config.toml
n_layer = 12
d_model = 128
n_head = 4
n_kv_head = 4
head_dim = 32
d_mlp = 512
vocab_size = 539
activation = "swiglu"
norm = "rmsnorm"
norm_place = "pre"
norm_eps = 1e-06
positions = "rope"
rope_base = 10000.0
rope_fraction = 1.0
qk_norm = false
attn_scale = 0.177
bias = "none"
tie_embeddings = false
parallel_block = false
init = "normal"
init_std_qkv = 0.101
init_std_o = 0.0
init_std_up = 0.101
init_std_down = 0.0
optimizer = "soap_variant"
lr = 0.00851
lr_mult_qkv = 0.4
beta1 = 0.95
beta2 = 0.98
lr_head = 0.00594
grad_clip = 1.0
warmup_steps = 200
schedule = "wsd"
decay_fraction = 1.0
decay_shape = "linear"
final_lr_fraction = 0.05
batch_tokens = 32768
seq_len = 256
doc_mask = false
z_loss = 1e-05
train_tokens = 139600000
steps = 4261
dataset = "wikipedia_en"
Each number is 128 + 32 x the weight over its row's rms, rounded and kept within 0 to 255. Layers, rows and columns count from 0. Numbers have three digits each. The size before them is the row's rms in percent of the matrix's.

# q: layer 3 attention query, 128x128, rms 0.113, rows 51-127, columns 32-63
# k: layer 3 attention key, 128x128, rms 0.118, rows 51-127, columns 32-63
# v: layer 3 attention value, 128x128, rms 0.123, rows 32-127, columns 32-63
# o: layer 3 attention output (transposed), 128x128, rms 0.23, rows 32-127, columns 32-63
# gate: layer 3 MLP gate, 512x128, rms 0.256, rows 0-4, columns 32-63
# up: layer 3 MLP up, 512x128, rms 0.251, rows 0-4, columns 32-63
# down: layer 3 MLP down (transposed), 512x128, rms 0.211, rows 0-3, columns 32-63
q51 110:113094127157224086042125163107158099118095116132128121132136158152147139191141156115055164159179
k51 105:116110000129123151141124136162122110111102120093076125143152144063105108169092114155118094148160
q52 120:092129162131149155134143118105128143128088159142207156063097139148129144117112212070131176202081
k52 111:151132136165117179166126113134128135121106131158126168114203140143101155098158189119144176122163
q53 107:151117144123137092179129125125126156125127076141186100100138112203174058145168152133169109131120
k53 104:133135084099072126109110115160173122147143090146127130070137108222118144163125080144079174187080
q54 097:071116217179119222092103115102121124126131133101134094172121137104120142144131124130148112122123
k54 105:061144070057009149202113150152148116165153120115133103134103109068174097092129162161130133116139
q55 112:093136167065143207151160107134131072091139105146093147140163217143140154104030114144137108160149
k55 107:165123103183088120101126083149115156115113099129096149156155108125114095125186110056169150142129
q56 110:128078153160118127119147108134157187142169117106151095108136181110126077201101139170089216140145
k56 115:088138089110064113113099066119111162159158149171173104177084177093109147099143104090090151142173
q57 110:080131135155079107128164078165195147150139065164136186099142078090121189093155111147097118138155
k57 106:129084144106118101058099110101117153117155145124147103152082105173118094169119166212147142093129
q58 104:089075098108091116108191070121121082122171093139138126066171105139129151131084105147148136081121
k58 120:162062166141170093133136153118124117095094089156162164129095141110094120106141110119139103122091
q59 113:136143075128107140126123180111125101130122117160138200083157118071153099131141074109098126154102
k59 097:190159113098131140204140109095102208153131170125155174137115100145140139063142067105097180130112
q60 112:120150088120126126179128083118132086132166137107156130127089107079032111134113108147121142124084
k60 116:149117162066129133130125111157083145145116117164158200123101156172152131107135133161145110157195
q61 104:128070149058097113134113144081197148117131116144127071118149151067108126104135131120121118122151
k61 110:134186170171101125134152117133103171148090144138154134069089082100159126086136103134096100128068
q62 114:099135169139158129153155162156146168116169134156125135198112119044100156182118161077185143130106
k62 103:165126102126101096125184152109094145127166098113119124126134116128137148104153163110148121104139
q63 104:088110114130177038118139182120145119077156110213162120160142115106130115126084171157133104134096
k63 114:101158115167123144112110170143129181153120118027057132143149132136135146114107125107173074155164
v32 106:078130045093171099179145139138120188146174195152074105106129090121145116148102145111180140139058
o32 107:146078136109089072111084132139148082104077132149183118156116123160091059105118172089129187120100
v33 110:154143123127147103132085156110140139152157117113110189116099088149161129156135116163107156169153
o33 104:076109129132138086138161213150100114120092137217081137173158111079097182126098137119094064131164
v34 101:055136074180149123096087098120151122136126136098109085141142076135203137140118143129136136089073
o34 103:136106134077126084129200194124081125131129147123170174164164059137069101157097142184112077072126
v35 095:071138106114096097182189120133090157189127175142120105136103122139136086182151127116079170186204
o35 094:142099145111175140171075128142174150129176150134144185116098126117117145167082149103203141107060
v36 090:150134186115101107093123089102154151134156192133147075135123109121169136142090127049107147153135
o36 095:092117188160078073122092165104107123201156093142128136171075178189151135122156114116102091128061
v37 100:144128156085105130131144123127105161023157099190094125135190119153184164143113104073155157125182
o37 100:049077177175096130112113121105090077154097169137194110114068200151119079142164131085155151089148
v38 112:086143161111118125171095118115160187082143168113113121136116092155158193169139124146132078144099
o38 107:102126136133147145067155120149060126146114112185134093084107099150093064167143146146121160100157
v39 106:147104132112111142167151103086192162139153064150077148090133113143126130123097139097140102177115
o39 099:067148134133080108039136147135124107141060132118130138111086142111136105104108090217140158164135
v40 089:135112142158107129188102213095117134191147083140169097118147064114082155127170065115068126171129
o40 091:169130113094159063093139120137104190126129145136088111126161166118116132125151122132163099144112
v41 092:149157177089057107121148126107129085107176096091146097138114134137131050127125146136132117147083
o41 093:129139090116150097147125122090132096183079098084152114114104155128045129134177143126140138171157
v42 094:127152159102108186096131143127130108163146121129135180190150128156157173125189167139124147121080
o42 086:153146147078117142094095107133103110188117167174133109089098120129164132111161123138066149095096
v43 102:138107153075101086157083145120107107139156116178152125168102141155125111113029126105192074105136
o43 104:169155105115101177185138153103165128148148140171182160088119149126122163165142149119121116186111
v44 108:119151159114151241100125188171118123132148160127151116106171133109119150143177175092105084159092
o44 098:103154155134077125123136094072132094147163102131124141107115127151166134184121139133095153080100
v45 099:141084113114172177108101137151072165160102086114112136163086172127112126140108144101104148087130
o45 096:117109159101098121105162112150138123108168128115082121085189133113074165164130142135184098166100
v46 099:150113125091126108091114083069107108079104120155161086189134141196138206136125159202130120152153
o46 087:118125096139114127133104136140122093117201178143150106151155098093171139127099145155133110138111
v47 097:113092133189132112099061121158142153063133065100098105029114110091139092102087160134093117103071
o47 101:110109098092151135163212125057095071125168087099130175168083151129148050152147213105057116112120
v48 096:081139147148166090118084100205129149183095141113104126131147124109107145050063113091105142115109
o48 089:139107073062124174055087167158149129097066074137119129115152132097119130156145153100082139142101
v49 099:149113161165103107193115098108190143085162092182157104097158082127137208138087134105104103173132
o49 099:065157082173112082112138187152064111161104138138121157091096132106106114088165150109105141116091
v50 102:152116073105118107154121112123105105116154076127108150161166101141131187142087136128176126122225
o50 102:083098148190144133114140181087062169120110183074164095122150174153048171095152095113150118109148
v51 091:180111159162158081123096098107140186160168132157098162127155155129121114169074131154128176176120
o51 092:106161130108154088138103145133148144205179121104146156076128114098145153136083106121156128184119
v52 113:125105173132102131077126139175048121096122078149063120122103153102074107147141123172170161071103
o52 100:183142126100117159171165132054107085131081143078122036147150124131167145127115176133118117174106
v53 100:169156064123180112103108101074167158095100117153175086139137094105078136105100082105158178191109
o53 099:084079128124145097130127087149121204132154114123184159078128136117144142129140078198147136100180
v54 100:082130140079162088119157120113130109112153056132193122077109123117090124146153142124151153183108
o54 105:143098191135105145162104098113175146122122161093042122118088124183110140102156082093108072180194
v55 101:096153096064145106059132078133099203104119178122127054124186120094080100134072157067099087114157
o55 097:120151153130105164164140111086066162134192127129122102176146152146163126140147069155168131160128
v56 115:135136164142138130099088093098131114096095090119083171093170124129095082089132146117173167114129
o56 100:055098091101086155107165190088126175169155151136120133097097089117102123144093137095127159144144
v57 110:082116130205111141105109126127156088139103142070158059123108089129153133130160131142157126175067
o57 102:107150125146125156164109117187133098164132209131145127087095122095154164108187145113125156106088
v58 092:196130137098145129146100108116123141119122137135191152142109161076112111094127104173130106143107
o58 086:166116158143151158120147171122133157150157128138108083114183141113190113118139170114172087100123
v59 100:060149102124084171143122137177112106173171164084132139154141134158101161141173125106121116108091
o59 096:076108151140193129099124066125186143093086140091115102104152091117144106139130139146136157113158
v60 108:155105150075100121100125071119113092054124146171128132155142126127103071119140151104156075117190
o60 102:092161160158091090146161184086166170160162083098107158155123079079093166120106136126107102140125
v61 095:184168149145161100129215109106124092074114136160159100154120117170128088097132108146173064143181
o61 097:170106110163104177131110068111126106107136133042081093197137120128103118090159106095119109142083
v62 102:096133101167117075154146112173132182140099150075085093148127146142135138143151104140103126133169
o62 099:127101179134154199119210186111123160062159156169146161191107148116122080183154131123152181163072
v63 097:115108119154112141104155159129127128120111142155105101106114121138119137111166104133186158050109
o63 100:129086115099162132130170177096152115092060132123150060134137159090165125105046124140158172167136
q64 078:122168100137125114106104154094137164138128116167109063137129155152115147177143133152121176111142
k64 071:138139125092104101109142151145076141059131111119123167075137106120105106110196084125128089117074
q65 084:147108078117139176159145169147130115089078126110106185090115132076123144137114185132148183142087
k65 068:078129136125126114098088090104168087181120141121124075134088121139156120060103143146095157080179
q66 077:104116127112115204098122015108121135130199133136142091162141165181145142106121108138179133162127
k66 077:191158117208131113127085076127112168131088170113137151159143146057116129122128142130110165127171
q67 083:111127086134081137110059172117169112174125068092182140080142124183183126138138156074083075129130
k67 072:195109194106146101090169094133080131136179117151078133137110179116078103080127159065102054111075
q68 075:172172166147177136107113112140090177154138119135123090125158117093105143082130079134111093129114
k68 066:116083126097104155126201073141116165169129157144156164099132168139081105101080146170152068145101
q69 090:131165153103103136188120105113144163155121088094107191106106037168146115126160152102071163070138
k69 086:137169100058131127091143127127068085173149164133138196108117136158128126113187120133171145111153
q70 093:080179107051065138118086091122134140184092103173126180107117076136107143112167131177165147182146
k70 086:146112090120076137114177107102176173107108164111176088134146159126079125134124136099104104135122
q71 083:165126141108106081093060069135110167182106085141051141098113147147135088114182136136036115155102
k71 085:128219143094112084094153092139092100116161141136137159157140071178110055138139039111166203130133
q72 094:098113171096113058215123074129174165127109077104111172116082112147127142159116216132130152057156
k72 078:149117134138176104116110146165210093121154151116172101127095146137123088156110092109129077174062
q73 087:151085120126151123117135152128138091126096152130123111083139109113130136093162114177135132161136
k73 104:068161110173171089115091150156133125101084094136096081162106139066131154134111137180123101081153
q74 090:118131121136135168165067103097155167136114141119106137117105148133119210146093137124064093105102
k74 091:150126134127145224125200095128051140134163128132112073084175147161099117140163176149146104094116
q75 103:063142151143135112172111097136074121087167130110079061101131153100147096129084208168073139132116
k75 105:163105115084096123140152162082130133144186143135177134063213151139099080114157161114137133123120
q76 106:120176163123115118143148119125112144175102155116145094111120123083133124119097118113158165100140
k76 091:121138081109097101152132122129120064132127143179076087148132051168118095078095159038098200095159
q77 087:162154164166053112152116088099177088116112120075130115129112055202162104125143156095115127140150
k77 102:139107160138174111076047121130152153070041126105149122188108168095101093169084119133105132149041
q78 105:159105122122115131108092154067148124169070091124150178115143066078134138093195106125150142165127
k78 100:081129125076127120139066132195161120114113112084141173123134106078158090106148111180103107140134
q79 099:133126172129160136153112138166101102104123120134149088141155130124181074134078079119150140204112
k79 091:167133113082132137120086074144163125150146131135140116135127107133180130082196137147149150126154
q80 101:157104156174174121145137168052143088129067115119112142108146091118131115130108159109115159170121
k80 097:084137134086123115144135107149086129123182143168141142121127127178121070173186089148134243181079
q81 093:094160156101109151146137103196155123166159173114122124111088154100141091130161143120157148154140
k81 114:130176123067124132201162119118126167121136221155149131121160119116130133078106201147137173108132
q82 092:117154132126125150125170150112156089176091163076097178146096116113160109123171114132127093159162
k82 078:097095094092145080085131077137120155173129089182112101117184104147151169111112098170112103180116
q83 102:205107153127099153081160122097109075133112161176153147094116128164106135103150073155131173076217
k83 100:100088125182182118151117167066139183103122129162143141174096129088173137136150050133131092146107
q84 118:140108096159178103116186100119123155085144095156123127176191165190174095176098162152085103050118
k84 102:098119083138187143106171167128114196183126130077169128111131115155113139132135106032109141110121
q85 096:083149134109149160126160138168130095107150096077101063155115134170132084181189136052173102126128
k85 109:065135131132128121111127172126084105179154102129162151144097142193102123119102164057195108136065
q86 090:131133121132142146143154114175164177133183070110143140063120057127142100136137156069151161130160
k86 094:180114150127106098142086142144135116163106083109118171143113102061140109117169151110133074121115
q87 100:122083094117086062091144101113122120155113137110133199138147131113161090144127092188117110104127
k87 097:115118097064215146137178117108143123141193143127117123142125135117131124204158090127149098138127
q88 100:183049100103137093139117130113068146113118058164146167127122087133098120159083139109134056134112
k88 094:153070086133106132121148206114116112150116135136068092100082156119145107170211111060132170149086
q89 108:175101132128068074117081141155068110187087147147098064133148144099125180154125116167117129060109
k89 097:065121120179126102119118123137170154126104092185107152173150090118133098158148110111088157126132
q90 101:149106129162123107081106195183084061125116141111110153174134138134115109115085140185142134114160
k90 089:127130089146159163126114128085149151187065088089172100154062171141162153173159153103154158149152
q91 106:136126128117168105154151103103161081143123088107160221092106171131125095132112126147164162069118
k91 108:096120146125104083093173138107151121178146142133138166131149149097150184112159154087147046152101
q92 098:119139136077103106120165134099192091133117120152090128148174127187115144130097123110103109170120
k92 096:089111123077171118114141098150110125115095107133144091060075170176146154108087103153156113120109
q93 097:193168081132065161126094142149111161126087128134136140098116188113126104122138109130096093186082
k93 096:177128189162156136155094145154095113087040135158131087148147182123130138104172131162092137089124
q94 094:089120109127062132114055150155091130185132139152148130089142048134146096084165124054117098126123
k94 095:206137117106209144199148094180102083062146101128136145156081079117150098088119240121145102138099
q95 105:111107136103166192162122119148124142102063167112072074105086124122148214091138155132151161135144
k95 092:165150161152160078161118107126151143078095114139099116135150110179187122119199183152136120092203
v64 089:137139117135090161095071143094112139056184115164144142119126142151055052115177116146167125075170
o64 091:230098148134085166121122041121116117092146129103152147167158142150139115133144138125152165161156
v65 085:117089126145136114136064118103102117072095139085095154142125112130117181075120120187118164128132
o65 101:097183148165135126096090104092127139179209093176147081144116121136120120157095124154195134108109
v66 093:092078125118122087166109124099129073109145094109130099110108130080074138139079200223114162149140
o66 098:110106154170110124107114117080148045132147120145178171123125097139110147082131086152114115099115
v67 081:187155107126155093157139121107119124130142179229135111111141138150134097159087125100141145158125
o67 087:129050125116127137141215160184111122117121131130109137135119126083153147153163145203115068127059
v68 089:066169130117132146131078133049150171162092180152099157158131144129143186139186184157058195113098
o68 097:148138172151127116116179130112121088082135059154126090073142174186113112115114106120145091100110
v69 078:142154100102145213130078117144089152083137121152161054165131165157081138143173220142129100115067
o69 093:156153154134151116138077049143141144114116158177095097114134135115110093124095136125075134168095
v70 079:113125142111152137094105150131125113189115137136135150113142112133112134183133073166102147140087
o70 081:068119117094092154053124145163130162179079103143085097135190176124107120129165176100151119179046
v71 088:148155124126123114182121135121050072096132132149149147165186108131102106121177122087130116087110
o71 095:154086165159132111077116060076112164110161120185161220183162142175127067127107155104142114110148
v72 096:122131134136121083147115120129190111134126116200122173179084107113099128160162157134165152088088
o72 104:118186093189132105173142110125122138161171207096127080141112172105186140093097153126160143123105
v73 095:100119100111087159156139087101122140152188103145099069139100125155160134092202113112167085132132
o73 097:172115156105101123108112111106080105138131152101197152100080178101133107167082086077149157115120
v74 090:128144133054146144129142118116123156134091195085132148089091130160124132151159133168126140124158
o74 093:112141128108165160090118081141122119136092087125136131121136120162151112114162110145166135206177
v75 097:139132153151051102110133147124161050142155130155157148140156161109175091220102150135151112174142
o75 100:126056128177104126135128149117175195109103178044171094066132157179092214118127121107186176117134
v76 092:153127145079190129107122054187078143110103162096137155128145138121162142143045132056056151115073
o76 106:177113122115124112120143095133113114139159133205121096213105152154067150137143120135066155146134
v77 096:102148162084167150119097097103168138101106180124182140161104169123140125105134140132074112139087
o77 096:099200135096205130117114173167161120153136108165133111180093186137087126083181182108173142149145
v78 097:129131154146077131156192113149121183128119085123131097160156115139056173147104129105147122146121
o78 094:121134165178130122123079115113151131086100129150118132176110146169085133133118114064095117113106
v79 076:120202166156137112152154130099170138118114089138116125141075122178067141140093165120188169073148
o79 094:165141144127161108157098115128228153140149141146100111106062164103150109127098134087148085108151
v80 078:137082176136130184107117154101123172128174136189150145123147117176055155120108094191123121134216
o80 087:193111169157180129073063154112123122147148094123121086121099139196156142129174144168073154085147
v81 092:059177126152133118147159106124109088156150109136146111123088157127121129113135143103129163091159
o81 101:124166109107112177109134084116160100142163114152128163109133054096128083097047133166185124110170
v82 087:117110141140117118121160088149157126115173161130163142136038098153149044102192107135174114134143
o82 092:194087129174128042163160080153129117150158154079125159112147114102165100120120108163157139122121
v83 082:191156152176121152113123103168173140211058111131163186094118161102131142103138140085120127147108
o83 097:087154178145126121132193150116126160133104204129169131140097157165132114130105129148142094121116
v84 085:169142157126136123176108131104159117199088213133102127127072133137116153087134116138105165184090
o84 091:086187152115152092151182107102144113125157073097140131076088126181162185143158130165087132135141
v85 089:153156074176153103169145091116090148117064114187158187115142083169084161114126112142117104093138
o85 095:052091112159155096075126135135138114133168092133021105128160164146112120151125127125139075159145
v86 084:102133157170146174185113137079093087136176148108048097110163140149070151095127096160049152095116
o86 083:131142118095035149119116080061107152181133076150067075090131085104085150106133137145125107109086
v87 082:132129120155142095160106173162100118169094101082140073140091105168198115130165145153175142132158
o87 083:075124159132115170170124222118089098164158123074058165139134029117165118147130146131133118117153
v88 085:126168110167161085112149133116125147118146110144121148121101112082161182126178123076085049140087
o88 094:123126122116117119074148088128125144108160117151103122112120170045156154134089147165067107113094
v89 086:122108131141060153136147130155150129141134110078163084115144202139130097178149120087129136090127
o89 096:163110111153166062101120119066096074186112152144175139130094118092152104055097167085107123138082
v90 078:108173154134128161168080117194155135133148040098101171117136122140164116155107124115119114116134
o90 093:109164163171181141155156140099121149156096113197074088147122100052137146070101164136091168199143
v91 085:136134158120167116140102136150099125071209087141106116074112117145056168117107159114105130154156
o91 104:086161098084089101070140145158189130150142119155135104123108131133165046146094125156143112131133
v92 088:133117097133126091152103058105165121176153119197169104139098100085144144145106128085175136130130
o92 101:102124107136185146120158185191110103164147173123111100168108141184121144102139165101108108106109
v93 088:172142153127152147090126111114159177114100153085166162159151108114158164121101168097062091103183
o93 093:113162127121126100177083125128182115119122182118116132098117153102101159118115103209117141102100
v94 073:129155080060059141129127209137109166125148127065144140082155115161175137137162162105213150079103
o94 087:108129143101082110073128046139135136125090137099131129104135112115192166129137131108166115157109
v95 083:185145109115176109177162097053147112139163107128120124056128069120164101139162142098118097103109
o95 096:107095127079202119137231166126107108132111123120139074113232158214069110107100155158189123108152
q96 092:154120112160112159142134080158143101132164096138140078144133082181175142105166101087188023154140
k96 073:144100099123110109151083185118086062157149111107107180135131086150203109108163163120097115108148
q97 076:166105090116099166199146101161139140118146094150153113132146094147088144139131181082200118076106
k97 083:175116055074111099110132134108179078121120097123104132153137110150184141123135126113077242131151
q98 100:092148177146163126174130163119140140118123105169145118122161104157139084108064141082183130171130
k98 089:103131103104116135111174171076111204141102143094110133093171103153147163156148149138088106062145
q99 079:137084165195109143113169163123132151106160122139143098137117223054113127116161135122145119146051
k99 077:126148174083128127136128126166146152159168124112140121122153113115150164075132140080176160103143
q100 095:096127136126150126152189123179167145146136074094169069165148072148154097074076159089095169130176
k100 093:133236095096160088148086103045126164132121135143113190151083133144129138135101119194148127076188
q101 096:090105145131161142118131170121131087097115138103103174097117132143112107149102141205053166102166
k101 099:091151147144083111137173151152048137117133134166135115142100117132057113153223136112126133174142
q102 093:219151128123134134109144087120124167141151076107120107120073063151128121105139099091133124160124
k102 093:154106092140124108091134100090115110103123065155081085194102101182167136135135127106094083129153
q103 092:095130144147181114185126145165126097101102087167115148108123123133176124123156157171098142107158
k103 082:173130118137166155147125077197103136159087126137157095124103096091130120144119146086131121086116
q104 098:140139102091115112105126109100169105111100130151089171170102086125082134161140160099145093202158
k104 080:141107142154129161093134222124113074107177197118080098176125114124128135150088109152083126120111
q105 090:126100144154153134162193133164134107139129144116084159098154133091201119140155142153131152128076
k105 094:159091144158111076130147127149146075131143109106110118122129161126136165117098109084164104152129
q106 096:142091112131163144102151164134118163137109133114142143124138125094135083080124170147088186078122
k106 096:125117153116120098151112157041173137093138107195132131149151151169108147085082067079199150072175
q107 113:095021067123160096162112144138067138099082147138133123174108134101140205141106145127137061148059
k107 112:140067110112115151130122138145066108136146158029171136173149205143114106106110103160103092135076
q108 084:148128106102133149187142104109167086094140144066188109166104086110126126144098159163099088160158
k108 103:118073086115085189130118157114134126142148180107107107128130170128135126170126078134131169212121
q109 100:144110132099136108104102111125167125105057154068135151123068112115135189117152075158127160133089
k109 095:147112144158150156128116119092113091057171099154090143161120077156207141139072087145170165130088
q110 115:194112131098157150128100112073114149150047128147107155071080073089175118147113133120121152157085
k110 111:103152113175144124121172080085081145107142128119097202117117079159139153142109138149157118140154
q111 098:108103087097131100163109127181170147083170177166113133105109147112131134159115182131078161121126
k111 099:116165170129157138113178042098136105139095156100089117149135169123092141150165143119133182149173
q112 099:177154134174177143130107153159131090135127152138102137110117105110078090120139121147129128128168
k112 121:124193082113163159179129069168125168163139186148144103082126062159157139098158169133094141125109
q113 104:139185129074152131168122094092096091147109156105143109133109084136089142041098114098122123192190
k113 104:139143120153153163112099091116213088103071151133151170115127074124160124122094139114158131116093
q114 091:122135135059159162157099157101122146123082133131130145135104145094183153156103197167129184082157
k114 113:194096118133087127122142175085129112150152108045090138158107164154162101179111117109157090139067
q115 095:188137120168158136152125082089140102115071172075115112136109103149169107107097137102131166124079
k115 098:136097140090167096064142143124095118096094195126126165107176096095143134154096112131149144143094
q116 095:131081065163180173096077101126137180130127133086078139092119125157134121108127139113135145103112
k116 099:126118149119098070165168109158116101114128119085121084106066087130166193094082082184105132154101
q117 102:155117094099207150125118177046107127127091132144090117120130150119149117115154096120073149097168
k117 099:124057176114158095127141181161141133083172076161091124147124150120135175143086150106143186184150
q118 093:103138091098103110089078158167123110136128123141147195148131146119143167119118081119168116121162
k118 091:090116104137095190138173144135072135111141104131172124139106082113096127142109211136079064157166
q119 110:143119076094136161149173119113096128166173146187154092167185088148127140086170135141131065072079
k119 100:151152144160080091110096151160140137111073159117107101145200110142165114163115110160098140094135
q120 105:159106117127156144193175148133106100099146123122139167121095112092122091163142127132132113107169
k120 102:098124104107173105167116165149151133107092184104113062136139149159109097155133098109169166166088
q121 099:136152125119011151113133101067183118141113168072140140122158117095078195102131110108129126104131
k121 099:122110140146121106094113090150127086094124107152096116082131128167122089140144056153087154143129
q122 103:141147109090109095133163105117176121132137100109108128177114187138129145180122133133127136088079
k122 109:087128116092156114122116131126091067157163124112114109144165113134159064220162117146159106116155
q123 099:145144131191135097146137132150090108147100134148118129145074039075132142099101130068110119176098
k123 094:160110129126043152171119124117093119157107138123123145107111051143143112080126210127124110128163
q124 106:130105116175088159092120159118165108110150082130094133145164094073157093103172177148100108095201
k124 095:103126126136112134156061191122166132143113138101101144141072172136109108119075102128161149101153
q125 104:110137155116190197104137211144112116138124136134099154128138106099179130101145147084108116144114
k125 105:169180100193091157176110085139123150104142121129158154085129111116155175108180132099141172129125
q126 103:162131101138122129136132123197152090104182154199116085153123090124114127116150119091154151137104
k126 113:141099106107132162165162165121145150113141109087156134164134095133099072114085146166128130098126
q127 091:083058082121109132103182081130122091142129144136106142114161154165176118138122081143109150190125
k127 094:139167170101136210128115142100112098103110128157123122212150143131179115112124106172158114116141
v96 088:081155147160119148059123167085061097100138129121186177148096156149162090113090114148114101075125
o96 094:111148165151112166139148107111154152171100122131127136139142141064136151122184116134068136085092
v97 093:100128064133126091102157137134087083117059129155181150130102181170143094110152111163121134072129
o97 095:129131143059173083118152187131141080085122105082089173135079147084108126169172139178040091125059
v98 100:128125209117145107125115119089157047150101130214140122126114113098136110128128137169106102093142
o98 102:101115142124107166134154176175082175152162124066145155167175191066194087181128151110132163123132
v99 100:101126132109092056161157097057142079131181101133116095086108126156145144128110150164107162178207
o99 096:117142105099124168159143102156072130079163166118126139152142121142169128110121110174118177096137
v100 083:142095138114133135109110076154137173174124102157110127179108112145168149143114146134149142125122
o100 089:160151123135143109145118162138135136072092167116180130129191132115087135050096170162141128110155
v101 080:140150065148061127125106171133099130085153101113074150187139147084078119157100111158180135107093
o101 090:059094133126154087151116088109130164169131120132071075139082133084088105192090124160135141085123
v102 093:151157153175091149135116136155149140107172097133119103103126120123121236163087141147096091154115
o102 088:142089106113096090112101165094072178130151128149180067146066164139084156084137095124110108117175
v103 093:158158076120134131139159103187054108182116099126117081103089161144105126154140180102140112132153
o103 090:150180141133129138116081096151117082125110133119130160130129151132062144107230198137144169107136
v104 100:099135076187138184181115149164127137109105116151127157138154132119089086160104134083118145119107
o104 107:125125173159097069070097134165215165133125088152096127075140131161130151123120168079178111121150
v105 091:130128079144153124110121106198141054108107074172142094126130145099069112140132096146102105133180
o105 097:148106147169078100137137138089106115134068162086172147110110202099116100130147101110099120092076
v106 078:101144107132170099067126126182149086144088108114176143142125126150117150104164145087114105140107
o106 095:183096125088144156083115138186108145082093160097160144183092112089093130024130100117086120164122
v107 093:175041139148095173112176054181115210123098180063125128095114113130145153181102109138117121174125
o107 099:116125129094130172096118166116112103121067050138130048105142127137151155101160181076180125123141
v108 094:083104133106186122070173113172069116105115130112153124133083096081118125102151097145154166150122
o108 106:146135164129137113187117098180120084102097102152157084097123107108087097110126119173111171106154
v109 087:127117136064161068092077157097179127126129146087154112136119081138130167161105131100166092187138
o109 098:224083134133157090131153109146130119141150100157131105111110200181118209126120141148166159145144
v110 098:094162120093086153131177089116097186172148081121173099142094138157089201145148208164132120084110
o110 099:181142115098093133091050138113099130112147142143126140070120070153130084102105117148075113138183
v111 084:074166200046119095198114129114131054184176084121118145144117167111185112125204117142163118168143
o111 090:144182137159189114119158153186160131097194198164136115124113148136162094140095082165076127097110
v112 091:131130126117087179105108099106096116128203136126133110112134091058137119133113153141086121147082
o112 102:087159099137135119131148143129111089184138127191126143113133184121095146118171115147094138092187
v113 086:138125111174106156132165107164068120225161125138075141124148096165106162111106118164113132070118
o113 091:113095138171131071077144176141134128163120125146104098091155163120141105156167153113102114100153
v114 086:086100122130076179168127098105133138134067163122127179123155170147133106096113181164101149116145
o114 088:177159140079159141100146132159122164122155152083131165169133137152152150175099129148101152082109
v115 093:094186129134182135134178090095064143124103163133151109128153111146112180115151134137102078106093
o115 092:122121103131115114056116134107134103145095098161140175129129139055171158165074107135122125155144
v116 090:139109125167167142170120102097045166155063101152116164169101100125135124138077121124151142118066
o116 100:144121147133115158105088166114219094129115092132164148099119158154195205111117077105160177152172
v117 086:169091154173142089158118168093149115143196081159086143132106119149110096123121103080175117152176
o117 092:113083143146162134109116172128108121123116137174164136231160164119111139162149109128124108087143
v118 094:123142137158099185122175073092130065136160133186136140136086120175159086139093110148148114137140
o118 094:113123142082142135186185129179104116106149093137128174148135118100163135122111106155103159091076
v119 088:113152104130119107115110118135128173137083145167148109162208114169136081057110089186142151152107
o119 101:178092155125139092165130212125128042122137093111095148126125086108150139112151108070133118129147
v120 079:108179108126107113135174102160083178137170150118104154107128073113112148146146199145120158133099
o120 091:144177161163120120094062129124122149139153156159102074153082145113091160099155127135065121169098
v121 094:119152102136135144173146156176090082125080132064114107129118155105068128117085148155136124057121
o121 093:138134175099126161110092132091126105090142109104118146116126105162166158102132120131071075179090
v122 091:159149142149134110134118108191103138155165136103085082132131152141143115146116167093116089086127
o122 094:124117133122113127020119089152138145119057082093114161081122121157156106122133066139177115155161
v123 087:150110123186095123184100178175124160126192107129118161143145124126151114205156124117093105150145
o123 085:155119111202115108054161100164131160105116114190144141120075117143089142090125132102153103141125
v124 081:096147159173123124132135145149093161144158160109153085180121151104154120116118112185137079171156
o124 095:108103114127184140091131132048132144075025144107134121124130179094082154159087163157136113091102
v125 097:089122151142095136111043168085192104140123076106092084149150152092091130083107111114124162139050
o125 104:157112120125077099130075107135171143070220072068110159157151099158123153137088156118148161154137
v126 093:117103116112169106144148104155178113110150060148175164095093092141200134137131139165121108196158
o126 092:119107147140126072120149138156078102079091139141119138123131128123089070116156080134113094141179
v127 084:131155088119166116154077095179123169166190171114061101076148125128126094140144098122156116104111
o127 092:115152130173101101097158129155090117128112167213140110099074125099144179102135122076149074128094
gate0 095:160080150075084163130140133107107132106105106098151125106109106125156180169082068150099139102174
up0 101:203041135118141120178173125085130127158097078126170160075085078178167153151096114168165116168158
down0 102:139103137199119123182121150177106169134126132135138170097083048160134196096168146103150109126134
gate1 107:152111093097164150155093061150085079128114094159186144125178027054136105153170130139100157136173
up1 104:112143105125137133183085055131115093091065065186143131133118048052138093110162118134150170142159
down1 112:111126137137107184083110177108127126133162094141089114194126090096131087126125128105099117062133
gate2 084:079088133063097150058194157109113140133031159137149082110139128125108065116205076184123113126145
up2 087:157136107162148107185050169115076151131230089137150187110121160143136140121089176045136169168143
down2 092:181112147122099120147135152124153137134083156162084154119138137099154135094151088110131067132189
gate3 133:156072128115145133187079123111062120149173119072115094121091110116113164150097143136130143120129
up3 133:108174109155212175059212118173142072087150131162163102158111108174135118178194137189124099123089
down3 117:105129108190118083116174121160107139155107052163036067150132159140151127135110129119087075081140
gate4 099:113104120110123055089093090121098140105106159117123133161079150143148102159113089114088089152140
up4 101:132091140129137082116088120130146158141065114091186128111120153142179077170076106162120122129160